python train.py --hidden_size=640 --num_key_value_heads=10 --head_dim=64 --intermediate_size=2560 --norm="rmsnorm" --norm_place="pre" --extras=["capped logits"] --beta1=0.95 --warmup_steps=57 --final_lr_fraction=0.0 --max_steps=16965 --dataset="wikipedia_en"
Each number is 500 + 25 x the weight over its row's rms, rounded and kept within 0 to 999. Layers, rows and columns count from 0. Numbers have three digits each. The size before them is the row's rms in percent of the matrix's.

# layer 8 attention key, 640x640, rms 0.0241, rows 582-636, columns 512-639
075:486478495465489519510479544482504466493470539541460449496478479463486499483454511464487541514453504398514544493459469520542459528498476531507457502508538473460541526466456534522517533552484510495486491504468478491491546508496484484510484532493487530494463500514488531521474457495529482476457504514534562485466472481457485513492468491500460491491506484501496489505496480488514441463490
073:479498487461519506509536508485544503492456492584485532529539503490503477473483467478488491534502445489513523523547522488487482513499494516505529508511516513539512506531511495480509461484483492487512504469527494506508505462504516487545489477480469485500470520488509505514531506522509478506498495542474523504503525515488467443485508485545557515514463548524523491506506541510494492485488
080:516495511534480510505514560484449481510500455507530522483476526534497503481498518511538501544547514532483546488511499533489490515506471510465506465532442546506498516475496502461447484457495496467495469492534521472464529550471534490505490546530480454491502532453478462520525516487577513497491489480503507464479511484518555480486512501487507475555530511485504507492496486455500524495529
071:542493500512528520448496475483533491484526481489510494470451496535480526563523507490465485484488513536477471522505497541489525464508496481510539462507480447478510443456531490526512511542519518508493486495554487514516497504538469473499446492509481528511459492545498508526495478505515460472497479477525519543482496501470491483502509531496525460472514503454500457502468519444487457508461
075:518517519468520532508470476473477481473488526521518462525483525534505545477482492497465484459502465504513521521467489515494480495497448467474506503488485517488431495464489514480498486559532516526501508546517463499504477466503493506463512526496499494515468497535449524470499466536527525503505469522463482523520487517477495525474495454507527489524518493518473475522515529488491496485465
071:484471481522487524476521509502518526522481504528536509478507495497518466507473536536515502510487509474517532516524503539497488509483528503480525505548491479514517483559461509478496520491459523486543493512553538499505548455474501524505468496522537454491488502471516455520520466460503467487535468508458493505476510473481503509470559531492533481496498531500489552474534481466535523483479
082:488487494564479524464550544523511474503544478470522559467489509487519441496495466546483509487491506501517458470519510520489515512453514482482525485459491472513511495499496470510511465495464503507506525431493519475467520537511483510512501489518537473527510541494492472498528473447524451504494504475504503502472542510506517521502494491519517475503509461446534516497509469501482485516493
075:524488509512500495541489518479482479456522469499504510535515492514490523502513487486533507504427527475526497499533492501481498509490501510513484533471517529487483544499449542457438498497525506474489501489526534501497479503541479496497471459495497520504531504516567486473517463490526528512500500479481483523464508466503534473529485519505507501513487447544533491513490514509503508482514
080:497530480487486485581466491492474458491474512474483504542540501487514532520498483469520510480479461483483469499485544474498545509480487468506505508526513534515497513511510484557460554518540507537550537491517542462471465493520498500460479480473493518486489480508525516508501451538468463505521508518481473537499510495464525519507509559511559534447522468493483477496503487514470502489518
077:489541520432513492501506457515489504482454450474506512463496502497456509472486490493521485512505438521498480543500494461503470497518490523502449545463481518449540472512491493516503519498505519517476498504492479447443508503509523463490474486474519532486501519473461497524477485509488491486490509471479515510486441541549504500470494489489499536507483496474508466502547525510495550480495
080:501482452521501516458473455499510489569523515467520484507516460471501539527452499461504491462478488512469491515456523505480513521448444482461494483554484523505502458531566524500533505511492503509482551491475497486492457474461525526454513490465483496491481465532512466517471486489486484480545533489498477483493518440485538511500526501509491524463523459506516496490486494522484493490497
081:482498481583509454495537513491503510515552483537517524468455472497528486506493504492496547542516501538527445542526502497526481507484530473507489480552501511498504457542524497502472498464487496492455478496488477488473540531510490496528519505531490512483515522476483439508512496439474481479500484503520487468458525467518506498492489526531505465511523516482461465461463483475494516483477
074:456512490473528514513495514510478470511507506517533505531482528468495519489519496487497491480491469525509517471524495460466456501482461482482514524496506452511480490495487493518502507533512507445517480514520524486491553507454505501540526500491525515501456497471478484476485507472498494489524468502510506516513511503471487520525514450510516497488493509484507473468522527508511493500505
084:500480496590490517497561493485451521523499472488512504483440484499523533488479527523542554504458536507516460524458490493505491502480494500480547518560496531505497462500519490502490501509492466462482472485508489496441488541482499507508487476520532492534524528512502491479485493493477537516481538517490458502464574503512511471524483537454480464526503529523471516495522483488541471512489
088:482511512467517471526474519501490457509461533510504477486529533508476522498516505486512468489530465485478511552488510472527509522496490506501456471456484515472473522528508482524507522443509544498485466530512498533528513480454570471500462515510513523507500464521547496525535506532547512469499461509509500516521473518470493523487473497469519552503495471524487475496488545470518488470476
075:525480472468489521481522537476493486537446500484473497484489484522489535450462520476530492498508458471461528519450496524480471524509515525503457481532524499519532497510478507497518476500527536462540498465499521535485491492484519546493519507478508473452503501500494480514507512546509553468487510499473492432496484508513531505494502502514533477468502473500481498497469538494516478493460
073:536541481478508516462501497528475521507490468516501495511459506491515486458482531520520505503516526511474454507505549534509513515510478518521542485497526520491478542505460493459492472456511515471474542514495527511507461504485528494499485534507444526500526540509510566475485463479498521547515470512470526469541468522510492508535506500514503502522507501496506510492451497502504481517513
083:511508487437482537566497462541496506504490511455500499461544500509484491533479460482469492495496490504452464504492497480491522479535472509502499506479508525488520526503489492516491522450458504524522511522475492463471490520532466520486505481471494521471458535528485531490525486521482474511531494550513501506522512480512486535492507521495494471486530507515512503477516521515495500469541
078:523533568417499531479480502493500553518443553487489522496499509472542490521463526488532477461509486497476519502487507518474484503491535515511554527471465494477479532503523519487493477512509531494502508492546479528548491487518548478468490510555501514500497493525526522459510542506493523538515469497481497522512457497470520507505493517521523517559536497477498487543490494535500496444456
084:466521514460502479532487514458547488506484554568458469493540491506479494494499515476476479510511465513507511456490490517501479525465512489491453509486485511517473503490447508482494508457506527500470501546486466534477546466477563481525489526524509509507509473519449491484481491492502513488522489486500515530518437522494461503525502470507498536540493477540459503542466541485494452499500
085:513516537426531437502442492536515467533496476475518459472466477507456519523503513471483498521531467524496505493495482498510506465522456458527507501472513480479511547506524506506492500510517515494501509528505496508570483445455468461502481548526526494511460513497507508508535486523499498459529466512492467505509479499474485487490500509501501513456500525514501482512519471539515525477518
085:507497439508508521488521467508475503552483479477503480448501538488508517494496532486532452501492475517494463504492478515492462474492522548476478549523501526498483501503513440471466517512495498505506506528502487511491507495524483533498495473489542497486479530465476434510501489459485519509507488500497504497479520513504470478513468464523539522558505515543557496486501508523496450500486
084:487518508444513504508497497505501483498477505498512469481504528468500518514496486474483474460523512497468506490476514483469545491535445490474476499476449497472487510499515493510505517493507504519505515492498523499494480477487566482482489525540546491463505495475545531477493525527512509491493514502498483516502485473516503505503544500483520502472566479505461531515452505507506554525490
083:496486512530514514474503475509550540559529495520491476460525480505499518501501526486496531505486502487523507513464474538452473481454515497440496568524518508483512431494551486454502468499502486464524525543507474495474487497506466502524500504510508490491493493520493447536495504420479475493498506481473457492492490510482501503511488523506501494510510553535499562476508513479493504484484
076:463509527565494526496542509506463516516484524518468464522553486469499517450518456541496503479481521521535494472476478519481508504499501496493473511513502486503497462497551501502472520511499469518508469496501510481516447495546466498522484530463520474531511545497501521495486471477531525496528488468484524492446494423486533474451498484531522501507470525479481540517515488443509480492495
084:506514467571472529507516477502477508454499522520441529539481497494534464476498513530502514476465521489537517512481461492479500465550535505514495509507539486506483477438534501483499508496510487509551473496497491478473457494545434488509510459530434507526454494516460479526499516469568457531483510487467494528511495506456496496485473520557498478498498454510460512523476492443457474489513
088:526516527515486492479461539512473466468479510544501522528525485502489490462538471486535501519503503460529489499491494526498466523525526488533507432534497480519486471491522469491523473524464499527537477531496509485528525505511520501532445492502492489497512473501466490517472491485517514487506513490512485508510505520467490472505489490509499504510447457479485534514480510487539475513487
087:462544500433487530524445491500524491517454529477477525482525532505565485475492465505459524437522470482467481512477481490492528518530466554545499490461557484478535527493487545497526504480521531505481501544529495526497538500512491437503474500506489499455474497542497502467526505514496503516491481464530529530489466526479482503536515481565490478497500476509510508521497532503528506438528
083:522530569505498530494495519503495533522488499486474494491487463482508465512485461488527476498532534488531502491490508472495493510506506471495463491477514506489507499526498473507488450500482530539497483534479525478529499538484497425528489506538463489526531497529518472506470511510537462499498517508470493484513481454466471489507500514480519482479487482459457493498499513468478449461459
088:499499493432494544507507509456524468532520530513503520522479512473515495486488499471516487508521469461496521511478500515527522505503488516498459465497470490476478496519476491535480442494511521517461498515518482515470504501465528483428502489520522499457498509501490462501474489522479486458502485498495427539567503495553488539503511465483483496507489536498517509553474525509488475446482
093:457500494440515508487435531527477472538474519487550507440509488500497510476494496491474496495464491487481455477549500514495475538480498467518491479432508498495526540506529536520540520464482495511469483526478493489464526517519552484516512566561555522466462500477492472472479481532531485488542465506524491499482432536456520480504498517525493535479479475480478525498477511548485488470525
088:532480487506473488553504504482463518546534435457524505520465512511501499547507517518481503512539508490490484491475505522560525473534516487455486520535486540516505459525493532492487514482497522486495458492519492496527528484461510500494473481522520479503504479504516510504508491505510556502449518455547486551518482524511509501502508506521510535487518452521491498466528500499528565490514
101:496586516472501499492508460507498501520495542502456544478479518484514533498452485465498484487527429526429526468511491495478505526476461518516442502480520511496460517521491482518507464493506518514492525533548490503513484523542523451510515503477545515469525500500533517491481502491486505497452532504502469468515500485483483476498516474510513447508461535518532492517488543479522526418458
091:509581499490505516451483514504479498516500524492558506489498484498483529475556529472492530505467477545536496474490470529489488486475549519470502502516473466462497517530465526533520475493466489508533507478536532504472491497492495493492503506495483496537507505477486497512463515476528514512521522458496494485527467450508494539488475524467495499513501500481501533543538460457470514505525
102:510520491454450523490472482509520474464530494482511490502473480563484476513516504502495538536509468480483498491517526527486471524481495511490467498450466449473492467526507508507501535513482513515514497513534483465488493517512461508484500480479530477495468530518484508491512517492521519439455488482466464475470522470506482521528553485533507498520485508546483488526527543538500496490480
103:470528489520463470520472492477508531555533487529533467513491503490510529518511510493478470495468499463486514515513527528519495481474521516468481531499475505533527535469534506466499493518467487526512535507464483507498506485517487552487529474476475503548502487514501497497501511469490477464509477517534487481526490477511487486465488476527483536483522510488495500559511474445504525497470
102:533548451454529509527500445530480465450484524487483557507526552501514528484506495521545496501493527508463543528458497484559529469506501499514489487526484518488520494493476548500475456553542559524485511445499492490537486522513483491483506503494464495472515491516482514522444498513512523548484510525473454517530590503508509462485511556495548510499506507474527475502515492487510511509481
116:485517539407505502498430498501524463474473489536521477463507483481534478472487468501476504492492494469528493497519502482503490503466499510512499458459524456570496556457448496493471507482475501484467461548501494514487508493484537499529462531519491488490480473492514494482502502521527494494511446515489508499480450506518488485504496482484463513486517525478474496510465517514512515482484
124:527574503477478450473460499473512572531499469553499452492491541499493451494539510480503468544522579467503508506492480449539480499508526536507477487491505478498519522512477511492477485499426494502475484533481518518504514459519520500525502544537450505509525476468489531495485477484513475459520477510538472479492493462512480450525505501508468500504473509507521508530531467490487511477537
112:544528468475478561509449501461478486458506490532500522469518482526490501505481482532487511482533501497509513540499544475507459536499482484510458475445485527488508513494477504517491519491447525476493476526478488481500547493554540504503475512526472469509492481462477503499494513520489460462498528523448514491510457504526476535470487470461491544464477528475492493502500539506540525453505
112:531565492414521493487429506487509536439471537478518522472497518489509529520473526485494496499473502518473516497505524464471481495492514459535500496495521462433476531479505505504497517513475524527522529498503539522490563545523526488510518555542502481499482456449546523496484547538531510508545524537491494488503475526536508459506500514540456589504476506475527520530498501435456503512514
119:506474516499510461528526536496483468435484460489465505536506470500488482479491513517544505549494520553503526483469509531525495507485499504461491446509504496490481460519492500502522516481493509534515536503473479476518528546506474481499500487470520477512543563463502510488534489481476506531517515489462540516447485483501477535486470492499526500495521449491524460508552512472506477533515
118:475396503539494466493522509519508499502480513460492459471521492494495497509520494497501466484514480464489485481501520545483531529474464430508512451510522483496528518491517481521500496495531448496493529505440496522473513495517462496511483446465523481487523512489523509479519556497475490534510504512530485508471494533453528497556518509464508514496493459461460504495505499520507546460496
115:510462452476484491504474534504513473460473520490482441534540470541504485458497501470489500507470470498518514534500532531450476522527482507480475474477499472461523590471493504526513526494489511496449525500500489485518469537521482515464521510514488494485495453501546540477520463515505495555491494512486524512550509490491516495453505495494509499475484502460521484514483514465545514501502
123:495427505547488506530533503510503503535500482432538522443514488506525514460492510525477492495506496482510466498508515512493477513522493472451486488601506552502500461504477522513494491569501479535492534487510472491495480482480431518445486519460512485505464470470492520538488517477490539515503507498503485481481524455492482533514498511472550479492508459547533501479526524540520505520496
119:491486459494515529509532499481516493448482466498501563521531498476503454459513511465533519483512516520487530461499534533504594548493501531521516510564515457531526488514522512550477512515502495519470511528497512473492470475440513484516562492499501518475536579521464462515499475541508493559448540503477526504515544512478488523499506462518522497491489467516532462471533519503508491542495
119:465539520523494498518491466469491493482511437473527551429514468463458502506483476467517502479453498521480493464467470478493528504494502486484521566496537533498488482555530497491474466546491495510570531521504460495499522494470456523508519503536476468511514519469508480529465543492484473495500542456539484461469467523490491509561507484497459506497489522454505505524523513483477495558487
109:514523571534524511516484510498507540509509507473469544523483523507551504504467515496544489481480508492497502490542486441498466529496507510477527508520480514531473523478461513504478460561488541465503536513528498531492472529451491492462496530514460462462504501524474527491465533502476473487533470518516495506516462518515521499542518519492483511451469515478507478500514473489504502513502
121:502552495498483498445434532483493486519482459570503459518515502492510483484484474486448470516462482534446481510518502496473533441499479541507540490448465485514530551518506517505537481494485463508493492535513561534497492470499563506450481504544513489499493485492498491467509489487487481462509475504489459467516475490487500472468520477499502526478494538475495496465510474505502513459515
109:481489509598506483473494526538461516549492487482501496442511475475478487466518531471487457514440501468485503470510517477455516477483501499515540470521476514508499473490530455513507540538475452484521504509491507436508504478507464489496496493480540457529514468487461479498503506517510497489508448512482472455534502472466481492478456490496539532487514545498504528488506518524480495479478
111:475469494504499436470491485436490496528453512569554474466497520501503518526515543503517497504507481518505501495495556477530497469515460516510481487532524508497474499528464520496536501484503486504477507528542511493499483463507524527508486491533495502464492509483501476475482475522499496516498538518541504488502461507507511459519456512535514477499473524487499461507522506549499437484497
112:489508546499496493491523509512489514460481496522509501488513497497512519515522530521584517493541488515486520517450497504493551485464474508492506504496529479501457445498478451496465505490471521479500537548465481503504531525571503483499502482498474486509470534467424461501470514500507556496458515505499489526476535528531527493506486487465505523522510492502546487492501509459480501503506
115:550435517517490502435516489494484493530506457483483505502477485500490481471525482484510478510469493497495514459530508514509490528468513470487480485526470432481473470519527507484536509489564494529492511522487530507494495540484502530508533451413497509448487504493509515495544482473469522499516525481499487476511485517524529469516541502489476540526470495484546454538513510464516490473462
113:474561479510513477467476507476490497435490466568505470501457470454480471516485454544491463495472488547507492486512495523474540501473478484494477535530508482517513538552535499476464500470469457502490468547489571547503503502506494507461464465476489485540497487518476475526533478499506475511541498512497475524496497507490483494495560506494537535529474546480506513550484498479516492497493
122:521558506504504542491491506437476477414476503508584513525498505512490564483483501463504488504480493519465461469511494480521493510535510480518523502464495481529532472475516523531495519539481475567512525520497529488513504492483501524500479517522467480486476521485471505487444493478499499486495497521491503511501526498455491506494531477487544515488493477546475514509518544508546470485490
# layer 8 attention query, 640x640, rms 0.0241, rows 583-636, columns 512-639
073:552466528472576528500495516513518452488504502530518515459536487503536493487507497505461510513507475504537518504483470448497505490555510495466497512518487505477473453541504497553468509517534538537469511494469513535476500493523475536531503489519531559502516489509486544514446505515492488492444447450529508514488484522476519482462508493483511482495495483492477477461458499481507488494496
080:496472506486505492475508526485492481477495447506500504506480519466526485507471537529532519480492513466574526511478493547455504489520501563492492484518534477499507501525508467494486557524510562521513518560505454495555485491499515460485530476496514505487489526490478515493538534544493497565488471482540509474465483457490482482503483449470503515499513508520537534529476517496490455512495
074:501507542446484491507478512515519512525516525495482524533499498479499483496483509498540492514510484482499504489522502543509455518457465509529471515491476509513458484459520498459487437491489534479447475519495500528540534522509531467501500515507497461463456537495524539488472522488515496504567530512523488502504467493479503510517478505516508518482522471503514464494486499501486486537499
081:487498486469469532497488516494517496568501525504479543520523488502497492475489492488494516510506511542454499502494489485512514546506542490471474504481484496534495531507465457527517510494524510475513504480526522539517470499481478511474479514468492504485491532485464510497500499543507492480486484521539467518512481485477517515501526583496486544485488492502480518475482514505501518499498
077:526502506516516516511515472549554471444506465505482537510519528499514508535486512534506482472469492510503486494499504449512476498494494522487534510518487495487532505523542498522521459544501481488483482526504498492477538463449480490526559536527505491525481466518522529514465519498530508509505471482478487499448478516495508418498487531438501434529480466476471501562489482424517535450493
086:520477475519522501454494484511479484407533474512478449486492504472519500526489546513517495489485482473549560517490530508495491515494516476514511483538502489528523505510513487453500508519493495465511489522500479450540471494494493494526515463521505484508471516472530478531515511524519495472480499481526552534486501480489517447515464537461489500521437516458522498518502477486516513515533
077:482506530474471469516517478529506499479533456516545471476483541450522481461469497467514511493541501475531478509442515504529533480563485517518486521458496537510450517478541496494462495439463520461477544512457504527507472515501505486525469504479495497509501519507510519490552480471486507480528518501500503457512476486493480516491505484504540520482512479481503478553493481551546458519496
077:475497507486456473510475509579492535499503554519511477554521483522542498518499481457532481516526511458478470523486522500510494497498471481507454466480490478506448503486506471519522484505514521462495519521496485488514486517546510524554524518516504472445484463508536520472500518484486486492491488499480468477542467500479478501503487470547526567454557489464500490517516500516519514503510
079:525499509568521515472523509449503502520488543465447499458543468491493475484493464481508529507527508503474507477538526490536521548480448501494496527426501496516461490487489479520524505487472493528471488489510505520480487524507503520501466498477519522513484511507486479436490484476507463498522483472528517498560503511498485515535501480541529540481482497538494488488501491533493496518505
089:535520492465457553544477464525497512592448513471479517516469522515487493474488490467474486482502503528479474489509477500489475514462517503449509509469488518496553484530435490515533468499569464511504514512544504493454485506496499511494510519475531462482516493474476504489469488492506499472519486510495446519513486514474509523492488521491501521463465496518452503510454476525506510498497
081:506447478507511466513510506498473489471545508505506517485536524521450464540524518543497467510476503489549521527501479505444452511495499490512487477518483478447527473535507532490510528534501504482550493527480507479502480464460515482499538503526536511495457510469532508537508532511481494535503530478520485515478522517480491488486470459470474459465452460511511498525516475453530439502500
083:527510526515495521484511514465508499563496520499565534467517481527509501460506476459490473490515491467530509525483472467496501484534490486491449504449495505489447509526471513547486511494489485516526516486494545512468501501542540529455465527489538510492519466550461475474507477511530533456487484492511489476518546574477482527513520502484462528508476510509490477509544440555497488488495
082:499498501513500498492483493539511527508474485532459497472520508495475540516472560514487475490534529461511504474534468538469464528526487485491500541518477488542498543567444472486505477515497552480556480522482497512564505505487499505506502489486496518530502531448474516518485519478468508527478516518472519530457524522543517511507493524463471412480468513482500514527478519472529460518499
088:519512513486519477502511561512510451515513518530543484552490476513527477478507533494473503498505512475499474517563493526489488480516487462477480505459545523518517508481582512495473517509517518523450536485486478562488501493559516481499482530485532512497547514534458514516515517483530509490503504471535489501549456527502493485537517462516489526518502495478502464491494467510504488515528
082:514506514490526490477518557510543480587458529450475493505519531489508550496486424475481508507541443494478469508463493493465524498482507520457522523478465474468483523533483514573487499458479481542515474492536500484494518489536522496512485447508552488498481528476443520499509467478486513480556500534489465480512521583539481473502478434499489543489488498478495495504498448553543510533480
082:500450513493481462500486538515485521434482547496477469531485506550485515512482536499501493497480511481507499483470475472515494517481480517499502484518538495481498492478524551495518510501509536482536484547458508444517516506476493498469487470508464519541503495496463476504469471508486521511461462455491472548490497502482486464468481500478447464561538504447482492532498567495499493518495
088:520495479495472493532496521571494516509478530489432482543459520494485517557498537509491459484496460530509468488479542476518515515523494519496493493498477468496470480492546505552524502481523472501473508491547508497463491549546512525516483508510504482463484484492473531520479520521461504461491421470516462480487460513470482532483546460525514534513485527498482503492490535480517501509489
080:494505489484511492487514498533441510428531505489457498521513517501521472471570477484447505515470519512517466518519557481502522528503549504516458509504530499522482492479512529473470545484524500506514487480477482506523525507499511497493498521482480525495515524509492488544501536485560470553514549456543482452521474513466508503515496533493513452497468467567511473494505542448500505532522
094:508532504462487500521514504482486485572516509516540459521530515509522515507515483486492505514487451481541418502496466483478542474546456525527464493425476527484525481487537501513472455471501491504483465517524526516481462478507483516474480501456565500494554482548509517493527511460513539530512467473490525480513488536517516531491526491503494510510481503506517482506476475557459540478528
088:435489465495500497531539522512534487502481517514479473541543534529526507484515500538503506522481431482481509490498501487536508481495516481500492435509548486494488538492528496529469485533498489520510496509470512513484516484491529494494494495527486528520515497491503470488509525544504521534506486478494519510503465440471468482526491494550536527517506486499496511501483553493505487475525
086:484464486510497517497503519531526476549476489475512490527539486456494499495457469486494506464519470497490506514508468502522517509454509508484501500512513502484466493527502491483494495482514486496527489532478503467474543459519576539514501483493509456463472528519469509469447477502472541495466507529515516461505537518532468517502526506481509536482479531514505486526500431531488506487490
087:550493486483496485515492544485515504529495515494499468528504494456514526511500468515499512464513445504495509499497524436499547516527487481516488492470525527523454480481563505539491536494495486524520474514481520490476490487517504499518498490498488525498514498538498512494543485527498486475465522466499473477444460483454506508529520532520476525541502503501539468516516556537483529449499
086:522524495493520551531518519557543523528517490504510560495458491469475465494488464466491508539491500517462499511530537493495524520495502484464504523519490516539496534504524509566466519540492514487447463465520489498482483516503542497464527523451524512453514547499467492480473489508486547500525530521479466478535488515519492504512510453527454511498524487514494497457498487518474501535475
086:507460475503454482472518472457505513520466462454516500496535470475485513495537500488473511492517499506510486500528479480516519532478497543486542514510456479484464505506544508472502473502507503540504485457496486524519493535516487519506477471483543496523495538552462519541474536493530515505509507525504481486514516529546475531496554472483481536487531510503500537531469424515510522550516
093:485516498519546455441472473494495493492507502541499508486498497512492505507503523534486494521478534516537478521472510491541496499482498548482497537517496498510501497513475492475511532524484498527478517485475514506487483529498477528464516511468477515514502443534483490526492501516481458460505568515545496504452483482510501485470455503486495535487462464542482531518508497500461448475466
093:479544512501507515428448482465471524509496481490504530541494504500516513549464550503506490523497552479534448500517486508507490541460525529514526480495489495501499501511473514467500565493466517518523543487456485441499504473484527502495536522515515497544512519480509497504478495478518477532523524495525547532545508485495519506555499482462528518531521504471520524482529479492505496479521
088:495487512492485506528527536486475527438485480531496536481481522497492517484518472499512467506501514541489492510495507448478530504494511484482467497487496486484506486484518548544455504472495520545536475474533514492463492515523520469487538511497442497525539486504517475538514523551539428528504522492535497535473494509482536493510474542467487496489487489527489521519534529497505486521471
098:527533469536474480531500488480546500465503491565469523522538512527517488491534535495533475508504513539536523478494505545497497485467534492504515494553498443457493502493441518522532525542510507529504515463515477494557498560512521476484517522532488527508510488511500503526545500523490479543475510454506505495461511542474520439496481498498478510523539510523485491456482500444483485461501
098:518515514504506517498544507541483497449563516544470480503496493477554533441493494527515512503504489485507521478504527521499455469502478501527516487456531503496481523528511473450532531513527492483522528538509507500508520479462473472512515508485485535498497504498466462484514496482503475517483460494499477493483487502483474475495517510520505483515517499466476501501497559531513479477472
108:512518495484506514472491495488513523449495540543483506482501525484512490499444483488464510506526441480527460524467503525497481494553480493495471489500506497513476479479520461498466487472513479545485486499515499469472504487507518502501536483519469516508491475488524503480514494495455497528467523536514507472511487465494481487505513542475469486519520497461462505537497516512527543496455
095:506486505488526485497524493483497467455527494491472460479530511508467464483482464483473521508515506497468488516544515519479491507531493484525550509456506508503490466473526463558510459510526490508527518490479504552487496464523536504502491505502517527487489527536511484480523500502497582502510479517550513430494531476521452528523514468516507515496449531482455570491500544511502484492513
106:543527492505565474482501509510512480513500492534504479481485503496521499549515527504497477515536484495542537512476495450536516511494503518509513514506501537531507540498490467493478453506519496503497510523470491522505540530506569525475489452508491534524475441519492522527531493535496504526502505480493511494495500535478491520523526527484442531471485489532489480490523523504531488500539
102:508468520540506473481455495518495513550521477497499482486472527501498510550495466501459544519464485491543528514515535503540517500499509514499493491510503500536478446483512499520513476534498451536539506558488474532496489517489516467448528497513536507508501542497502518473492504504490512469513518509525510494466520458496520482466521459534496493519539527553488450508482490524484502487513
109:511488508483527516527500475526497460529477538497479503493462552503481537524456450490469500471504447466458511519501493494475506554498519476498480535465496513478509526525497472479526501491538537503519509513516500483465497482489514475469495518480496454440465534459475517479539512484442498511490433557492516478483485539519518510528506540486495510454526502470507503499501510511478492542508
105:519488527495498457529499450471503457518511504508485498502486473523532451518522453485477496476506487498467497490485472498507510536521476443467492498495513441506442540492513501489491536539567412516499496507516484553502480479514522527515496490474462517502501518494477513491551519536500504469480455490497492521510488517505456505499479501488493536463491445504511461499533497506491486508527
114:532545469505497499506527528563521522520502500483478460520478507517496527505476515495484507472519466521503495483518503516492485505461445524499490448466479474489481529531478513528476520516507481480486498490486499491469519529462513484526526457540474504506548461440481521554460519432467503486505517490530522484528472553560485445537503533488534485492512539480478487514526457469490547455510
103:514511512477501468524518512473440517476522507538513513495524495445495539436456555518522489509462495474465522496492502528501532510503491502466496484479516489505551515492523513448544428480490489504428519507496531480531490464546510515523430528573477483528477486459523513536502444487503496531493523531547539508516501491502496487496479506475524456507504516535497513545498481530475492490509
105:537525510478487484475533525497467560490490523511467481489557492481467517515506438490505546492553511502498527458520540476475493488496461515523514481531515462496454477454477497536504494488511503492538506497517477481500499529495508483475502507493471501480511557503502530494564509502529509495472496475562467470483485476502523461522495434462525479516474473458500494515469479518520479532501
104:483503520485474498513526498514493494466541468450496522492514527485513465526536514488530495475531472530509477488473505500498482459508474510515460488452521490484538492556491523528475463525465480496479518526535467517472508484491506489536486523479531534491491453530472473487513498491511521470496492495475530521484522549478504545498476466521548520478498543446484476495504581527527507494496
114:488486513514486484507497502488475519505482478467522481510496496543456533503474508489457452498529482533484437518520501473501472487498502497481518512505493525496532508501446502551523488523504489478500534506496542508491472485540501492497514478504474450443490518494488515465474510526501495505506475492474505470485518519526485485483463491497470508506475541525522493482481470505531519529518
107:519518487503508509462485485523471471499459467526536470490527521473519508498546497475531522551479523475499548520516496521530509488542459475492524504515520507492497463489497476483506469484503510512512501486477527522497462484482495489532502528495495520522498480503529535494530521547555474479506503482548521482456534488456528459501498475485514483505464499482512471495468518497466477518519
105:558485528526533541497506565530498507491518490492519480479474451485513472526465521524496522494508480496514504527473545573497532503490468496497481480515482513456497511502456511464506549513451542551521490503486527463536521492441495516536472473460461465502477541474495508494485456474499498510467514519567517475518529548508472470514533501520552545508510504531535500516498471496469478509534
112:490509509527499486496503477472505525472539481506516476524519507532524465474514526512527515543468501479476500506485564454509471477513513519505478481466490542476479490492509471495488520515535496520495502535503510530507513480506548512469547462499518495448529521517481485488507535532496507493467512564524477506545458470534481495505463512518502461489491554502555518470464511485489481541474
109:524513490484487483485456537516499458491514548490484496495489521488490515502501550492537506472501528488472508495503520518523510493466529499460449492497503518536484472527480517487488473523533479545496450449493511513513515510508511472474473528536469455480497567530490530492520495488467511492510509537492465529531535476486492515492468466500521477470538505536500486496419534524511461519504
113:542511510529482493485497478494520499511534451543450458516506465506496514546495516501514472499512523489479504459517495494532519465540485533454507503492525514522511529519467521490510510506490519460492523466456468486493503503526471544449485494528555449505499546471488496509531493515520506532495540468503468480516526489490497470516468522490467434483513455485518497465527476479513479511494
112:545468481505504510520537513504498470462508491530490495500520522503459519483456493503511483509481541467471502496513489495500507491471516543531513494514472515466491518534503459537490459527546474530514510496523503493501479494502518498499475504482489528493468462514506514478522528496473549525515516553493447473498522481509483563503483476508519508534520526510504489526477514515489453508493
111:509509521479508522553515507502481530554514516519476537521455483448492478522468485536501512502504506509521497552464466490528462496540506489515503464505516472499488502513492506489527514526508483502535508557512500548487441457472513544496483507514465497477487439522481498518462448483498500480509509493503513506554497495531498478466461479510484440502495524509451466518525490482485536505568
124:514495529520454482542494523503482495490473482501491473534477497534505482489441495529495504457518520489483495502505497496482570475496502519507471535540496513513479522480498497477522521522497498430509480493495527510473490537503474517494478513498512472533479560464468495487485495512521469501505517510495481462511512539451492484503480497494507530491491526512482481469505498502476443516508
109:484400493491542497506502505478470527539524480461499499485541441486461493486502526546509475515481486476488544521505532474460474462517505535474504498498489472535512496493518509474475421517483522492504552499449498423484515498493493470510433507509531509522526571514503478526494464505482491515484487504533496545520492493486490495516500498504492443524509493501513527510486537497561511457513
117:488520511511500499534493521498494464485572477526483474494480487498525500522484520486477547505542530500510575557540486467491507480488478501447503434517509505521520479477447465512468495509522518514522521457456542496507527501492516487471484486474495488490521523535480504465517470502500528498517499474434500472492508528514502494515512545518475441490528507498484467535537502463532501503522
122:475451517562473515512498519455476480423492471564515522508503486483500512531524516499495496493458510494469501499490454526459481518523477499532559539517484498538505493512425499497486512498490471526490497490480519498532499565518471511498494511482509502517551475499505525451524519476489475510502495494503497484544482531507525476507525499494502522512500452495511519513505479483497473487528
118:516511543516496492493562488481502477489560519579470498432505504528514521491498498489531525481485501494529503475516518489494491473512548514499494509491495481473484471472476513473537545487508539512472516470513459441549497509496484473524518489469534546518538530517491487495539495515518531464477504519494524473505510442448470521532471462493540503495508501556532525495532523467475473468520
127:510499506512474490553515541503505509504498454492479475480492476546524497487478481483482471492493524443484470481505490467492476496508498522474459512524533531508477472484453473523512465533484461530506519545484488512483468502503473495519468520530498497502469470521554477486515484515482497520498476487527525461470500529523518466523481529501499497492514518499489514466503503531506497439496
121:500510538507512550487515487508477489465509461503522462519468502477498512518502488508507511469489497479468541497501497461486459459486527519496493496483487455542470508489482516486452513490516539498519476513481518468505492495483475500520495500471504487494467514482483511463525449480476508495517485496499495486497460513525501480509447501497499495498495536521506482488498479501463480513531